Part of a small language model's weights: 5 heads of 32 (1 for keys and values).
Each number is 50 + 15 x the weight over its row's rms, rounded and kept within 0 to 99. Layers, rows and columns count from 0. The size before them is the row's rms in percent of the matrix's.

# gate: layer 4 MLP gate, 448x160, rms 0.0761, rows 340-346, columns 0-159
# up: layer 4 MLP up, 448x160, rms 0.0755, rows 340-346, columns 0-159
# down: layer 4 MLP down (transposed), 448x160, rms 0.0757, rows 340-345, columns 0-159
gate340 105:66 39 45 69 59 74 43 76 37 58 39 47 44 55 69 64 48 67 68 68 54 46 16 49 45 76 54 70 61 42 52 35 92 48 51 67 60 56 60 46 60 39 24 36 44 48 56 53 60 44 50 54 34 32 42 55 57 48 21 50 45 58 52 32 57 70 44 61 29 77 55 61 74 61 37 48 68 67 42 42 66 29 60 71 62 64 44 63 88 35 73 64 36 70 44 43 54 40 45 46 56 50 31 58 41 40 74 39 63 63 12 18 61 48 38 55 63 68 29 33 59 66 54 40 47 57 14 60 48 51 37 51 45 78 77 68 49 53 58 63 79 30 33 56 47 57 37 41 74 22 25 60 38 56 40 43 21 51 60 59
up340 107:49 18 43 43 74 70 38 61 60 26 49 59 54 46 49 50 37 72 37 70 35 48 45 27 55 65 48 50 57 24 63 41 88 57 49 85 45 70 54 62 61 62 36 34 46 47 38 65 17 28 30 54 40 49 33 63 85 48 67 64 43 46 46 49 40 57 27 56 21 51 49 71 68 58 38 17 48 40 45 54 56 69 63 32 33 46 61 54 71 50 63 49 45 64 34 35 69 44 65 24 52 43 34 65 38 52 56 53 42 83 33 35 89 28 36 70 31 33 58 45 59 59 54 51 39 63 38 63 62 57 41 62 39 46 34 29 64 70 66 80 43 58 15 46 44 45 23 44 37 43 75 55 38 39 44 68 52 50 47 55
down340 101:54 43 50 45 55 44 68 53 59 38 45 72 52 24 46 49 52 38 44 63 60 60 44 10 55 53 56 16 37 45 31 57 30 69 49 68 41 49 48 54 58 50 32 24 63 36 54 15 26 57 60 49 44 56 41 63 51 59 76 33 50 62 44 31 38 52 47 64 80 42 39 60 42 59 71 75 39 57 43 54 29 50 38 67 23 33 30 69 72 54 48 13 54 49 29 31 50 29 59 44 67 30 39 46 50 45 31 72 49 66 68 71 47 58 45 65 27 43 23 61 18 76 66 47 41 29 44 42 62 41 49 34 23 33 53 38 24 59 34 43 47 36 69 72 64 39 61 31 48 49 24 59 76 48 71 45 57 65 58 81
gate341 090:51 42 38 65 48 61 56 34 20 53 57 34 22 62 59 49 70 51 55 64 61 45 50 29 44 58 47 22 54 42 46 44 57 42 58 32 26 26 35 39 65 39 32 60 49 39 54 31 38 43 48 50 32 61 52 53 47 48 38 28 56 32 48 62 39 29 34 56 40 38 52 60 55 21 48 78 23 58 63 26 49 59 68 42 82 44 48 64 77 44 44 69 37 00 70 43 42 44 36 68 43 61 52 45 70 71 51 64 42 45 19 46 62 68 38 59 52 59 61 37 46 33 61 45 44 24 27 66 37 38 59 45 26 73 51 67 65 48 70 38 70 71 39 87 53 25 28 47 37 56 56 72 23 55 47 77 65 52 62 40
up341 108:61 44 38 39 47 51 22 64 38 76 37 50 33 21 23 43 68 47 29 28 36 66 87 32 47 63 63 36 38 63 77 61 65 47 53 41 54 43 63 56 61 45 32 50 35 73 41 37 45 61 36 24 18 57 46 41 77 49 39 67 54 68 19 59 78 66 66 49 45 21 49 28 39 20 42 36 32 49 34 35 63 51 35 64 25 49 41 54 36 31 69 49 44 48 70 41 65 79 68 31 44 43 62 67 48 42 40 68 60 73 36 68 45 50 36 41 43 45 55 43 47 65 56 50 27 36 59 69 35 73 60 44 68 27 29 49 83 40 76 53 44 42 20 63 39 56 48 32 53 56 45 39 50 53 46 60 39 54 41 35
down341 108:61 45 51 29 54 54 21 51 44 87 40 52 34 48 58 43 69 46 32 48 26 53 83 20 21 49 69 25 37 55 55 52 49 23 60 49 65 30 61 57 68 47 45 47 38 65 53 35 32 63 15 46 57 57 39 39 79 54 47 50 34 66 20 62 57 64 41 41 35 54 43 36 45 34 29 41 54 37 38 42 62 45 39 66 45 42 49 50 42 26 74 81 59 46 38 59 68 64 74 43 32 58 36 72 50 42 68 68 42 64 42 66 44 67 56 55 29 43 66 44 58 55 58 38 38 26 65 65 29 75 47 51 52 14 28 52 75 52 46 43 25 50 32 52 45 53 44 29 54 75 48 56 47 50 73 67 50 67 82 19
gate342 088:58 37 58 41 37 52 47 50 33 79 75 58 36 49 36 29 56 55 35 46 37 87 75 34 23 49 48 36 53 41 58 41 55 44 50 35 65 34 25 53 51 51 49 46 59 68 19 39 41 47 75 43 24 34 33 26 62 58 31 37 54 43 39 60 60 51 39 56 50 75 33 71 44 63 60 42 46 34 57 44 43 35 62 53 59 56 43 72 48 52 19 45 47 55 51 45 56 48 59 22 47 39 45 29 27 24 64 49 76 82 23 34 42 61 67 81 43 48 65 40 79 29 49 30 72 65 50 61 09 71 41 43 32 42 45 44 43 53 30 38 66 46 72 67 58 12 82 43 59 58 43 49 46 35 60 52 43 66 68 56
up342 099:39 64 73 58 46 53 43 38 47 46 51 43 43 66 52 91 19 59 49 47 40 61 30 44 57 23 70 74 57 53 36 65 51 51 38 49 75 29 64 79 49 34 61 53 46 25 70 51 37 33 75 47 64 54 67 45 73 39 46 52 55 44 67 41 50 69 44 46 43 61 51 84 21 51 52 46 50 55 29 41 46 24 57 50 64 62 51 52 47 37 48 55 47 37 48 47 84 35 29 48 51 62 71 37 22 75 70 66 56 30 52 33 63 47 57 53 54 38 46 58 67 57 68 60 43 27 53 52 74 62 89 73 73 70 18 41 53 44 14 39 68 47 69 47 63 59 51 50 87 61 64 40 56 46 63 31 33 45 51 75
down342 105:44 59 71 50 34 48 27 31 35 53 79 47 44 62 60 83 27 54 49 62 57 67 39 58 55 46 68 69 47 63 50 63 53 48 28 61 55 39 52 53 68 49 51 49 34 47 52 37 33 30 63 41 29 47 66 46 60 63 22 34 28 36 42 44 43 56 41 30 46 52 51 78 45 37 60 68 49 59 46 39 78 40 50 37 37 53 67 65 55 40 43 67 34 31 49 45 60 38 31 66 48 62 73 34 25 72 71 65 65 40 49 38 79 58 69 51 39 35 30 72 65 40 74 60 60 55 46 57 53 52 73 76 65 69 14 49 59 34 05 45 52 37 71 49 54 31 64 54 79 67 25 77 61 39 66 53 43 45 85 73
gate343 089:71 52 63 42 36 49 43 62 42 66 45 50 75 33 59 34 64 56 45 37 64 11 53 68 44 32 25 36 58 55 41 53 73 33 35 59 72 64 44 45 61 78 71 17 16 39 55 54 40 54 79 43 30 39 63 39 39 34 40 61 46 46 26 63 29 71 59 62 29 53 66 68 53 60 57 22 63 39 32 56 20 46 72 48 27 50 15 55 55 84 43 60 60 43 65 44 35 45 38 45 58 76 38 29 58 35 81 32 43 53 57 56 68 24 29 37 42 49 51 19 44 36 60 48 58 40 47 31 51 66 54 44 60 40 62 51 83 54 50 56 43 36 46 79 51 51 41 57 28 45 52 55 37 65 60 50 42 31 38 72
up343 089:29 64 49 50 46 64 34 50 53 60 37 76 44 32 71 59 44 64 46 28 60 28 63 44 47 56 38 60 89 49 17 64 87 62 70 55 39 67 54 37 60 43 74 64 57 48 58 50 53 41 41 33 40 63 24 34 63 62 55 39 52 58 52 51 42 50 37 54 65 73 37 40 60 64 40 53 65 54 50 56 23 50 33 54 71 48 43 56 54 59 84 70 44 56 19 51 17 40 75 62 59 35 38 47 43 58 50 20 61 51 62 46 69 70 44 47 73 29 82 67 74 64 43 57 44 47 50 50 56 67 59 61 63 90 94 29 57 28 28 48 55 53 69 29 46 72 47 30 53 66 56 28 38 43 55 46 52 34 62 53
down343 103:55 70 51 41 67 37 39 63 42 53 30 84 54 28 51 41 66 41 32 51 46 31 38 58 43 45 31 70 83 69 21 63 77 61 56 82 44 73 59 46 32 70 78 40 37 54 52 71 63 41 55 40 18 78 50 22 52 54 45 41 49 76 62 48 52 48 39 37 56 67 51 60 62 66 52 37 92 51 51 52 29 58 70 58 69 46 40 53 56 49 81 51 32 52 58 32 24 55 58 88 52 60 38 37 52 38 38 24 60 47 48 49 49 43 71 27 65 37 45 43 71 67 54 51 43 45 51 39 54 64 49 75 37 54 64 43 63 46 30 64 58 74 53 56 28 64 31 50 24 59 45 44 20 29 58 35 36 39 56 69
gate344 094:39 36 40 53 41 47 41 32 49 31 47 43 15 33 25 42 38 42 51 39 42 63 62 77 57 70 26 45 41 65 58 53 45 49 11 44 41 44 65 58 64 67 65 72 56 52 45 49 77 62 67 41 58 55 52 34 43 65 41 61 53 66 45 49 68 47 59 59 23 28 61 53 55 64 66 40 42 39 43 66 62 59 77 44 47 19 37 51 33 80 44 47 62 47 29 38 54 55 35 41 39 52 61 46 47 69 70 45 59 38 41 62 26 41 24 63 39 36 88 74 42 60 66 42 40 51 39 48 57 66 30 40 48 49 55 27 26 48 52 44 39 56 79 25 67 72 20 24 20 77 24 29 43 75 53 80 61 58 48 38
up344 103:17 33 50 63 42 53 49 70 69 48 57 46 72 49 23 91 61 53 27 74 59 48 57 37 27 62 61 59 38 32 55 57 50 49 71 70 57 43 60 68 79 56 64 70 47 26 46 68 68 24 26 36 45 35 35 36 65 64 60 53 40 64 42 50 49 40 38 74 26 52 50 74 89 52 57 55 48 47 71 41 38 46 54 60 57 55 52 15 22 37 60 49 53 55 39 44 61 83 53 42 34 58 47 48 50 48 11 54 37 59 40 42 55 42 57 37 51 60 70 49 48 55 39 74 60 55 67 37 49 53 79 31 93 50 53 79 63 31 50 45 25 56 59 28 72 45 63 49 45 38 62 54 81 42 47 40 49 50 59 58
down344 107:61 31 32 45 73 48 75 54 27 61 69 27 53 34 46 74 53 47 35 61 72 49 28 32 39 50 43 46 73 32 35 32 36 56 54 82 29 32 71 73 66 44 67 46 71 46 60 47 72 28 74 57 66 48 22 58 31 28 46 67 32 56 62 47 58 43 49 67 49 33 48 74 78 57 46 50 65 55 53 39 53 47 61 60 57 46 38 51 22 42 61 55 57 54 47 55 39 64 65 64 52 27 66 61 40 54 31 60 66 50 32 55 29 39 41 34 55 52 49 39 50 51 40 66 43 41 73 46 27 48 25 42 81 31 92 61 75 49 56 54 31 51 26 53 43 71 56 23 47 66 47 24 26 38 36 34 79 49 59 27
gate345 098:51 13 48 65 42 48 32 52 35 41 53 44 49 42 69 74 23 56 51 53 42 60 50 32 69 32 52 65 37 50 49 36 82 58 51 86 57 57 73 53 55 41 67 80 49 60 56 53 42 55 48 25 57 99 27 57 29 74 49 44 51 53 63 91 31 42 21 56 59 61 50 32 61 53 24 63 47 59 41 48 45 38 55 37 53 55 50 41 52 22 31 70 21 42 64 54 48 34 28 44 69 57 57 70 27 55 57 43 63 20 52 61 42 35 45 49 67 66 54 54 57 66 56 62 38 75 53 42 52 53 47 76 54 45 41 75 72 63 40 48 63 59 43 31 20 55 35 37 22 34 59 71 53 55 55 33 28 28 53 41
up345 112:35 55 56 45 44 63 26 57 33 48 71 73 61 46 61 57 64 49 42 30 23 59 31 47 55 53 12 62 55 51 34 43 79 50 75 43 59 32 42 38 36 49 67 49 43 72 59 40 37 47 51 60 49 79 43 54 39 50 13 36 33 62 43 45 53 72 40 49 59 49 41 40 58 72 23 67 35 59 62 21 80 40 51 50 67 43 55 34 69 18 58 65 55 49 81 37 51 43 36 25 67 79 53 69 61 47 56 37 83 51 30 18 54 69 55 44 79 69 53 70 47 47 36 59 67 38 52 47 55 69 34 32 72 50 52 57 66 33 50 24 51 56 42 64 22 63 33 45 73 57 78 37 38 52 48 46 35 51 45 71
down345 102:43 53 30 40 22 63 52 59 61 23 36 22 88 43 36 52 45 39 71 55 55 72 39 33 55 47 54 68 43 34 41 69 31 48 75 85 36 43 35 49 38 36 23 53 36 35 61 72 60 66 57 19 50 46 38 43 53 69 60 58 30 30 46 41 42 75 49 37 42 66 61 71 61 72 60 50 53 37 54 73 22 44 65 50 71 35 26 38 36 46 60 29 72 33 42 47 41 42 61 28 46 51 32 41 53 39 28 59 44 72 71 51 54 52 61 39 28 47 35 32 39 53 56 33 49 23 75 63 59 60 71 54 34 38 49 47 64 49 80 49 35 16 53 53 38 49 60 55 31 48 34 26 60 40 69 66 41 39 24 68
gate346 092:28 69 57 49 49 66 85 48 56 60 59 50 42 72 40 39 63 68 50 44 51 66 28 45 24 36 31 56 52 42 55 47 07 50 61 33 67 25 49 56 47 49 39 60 73 86 47 45 71 48 38 53 61 55 79 67 62 52 69 53 55 13 48 69 73 49 50 40 66 54 38 53 49 52 44 50 74 66 74 45 54 61 62 91 57 49 73 47 53 66 84 79 64 52 36 32 72 48 45 61 69 48 30 41 50 52 44 50 41 48 62 39 40 48 46 57 50 59 73 73 46 35 59 48 38 23 31 67 29 39 49 34 48 53 72 43 11 65 46 31 39 18 30 36 42 43 47 61 67 46 51 30 46 48 50 37 41 33 58 74
up346 103:43 61 50 41 64 67 58 65 49 25 24 68 49 50 39 63 49 54 53 46 65 26 26 43 49 23 78 38 53 39 65 09 36 53 57 46 30 39 45 30 36 62 42 46 31 35 38 36 35 23 47 64 50 48 39 63 31 45 45 46 70 71 45 21 41 74 29 34 65 32 41 44 46 52 68 70 41 48 60 93 47 46 53 51 48 74 24 60 44 60 37 24 31 48 44 62 43 71 61 54 48 52 35 59 76 62 44 17 57 59 41 50 56 52 50 45 53 35 41 31 67 42 35 60 64 50 72 33 47 66 24 57 50 49 38 27 76 26 45 55 31 58 49 48 45 78 08 20 38 65 20 42 51 41 54 59 52 61 55 43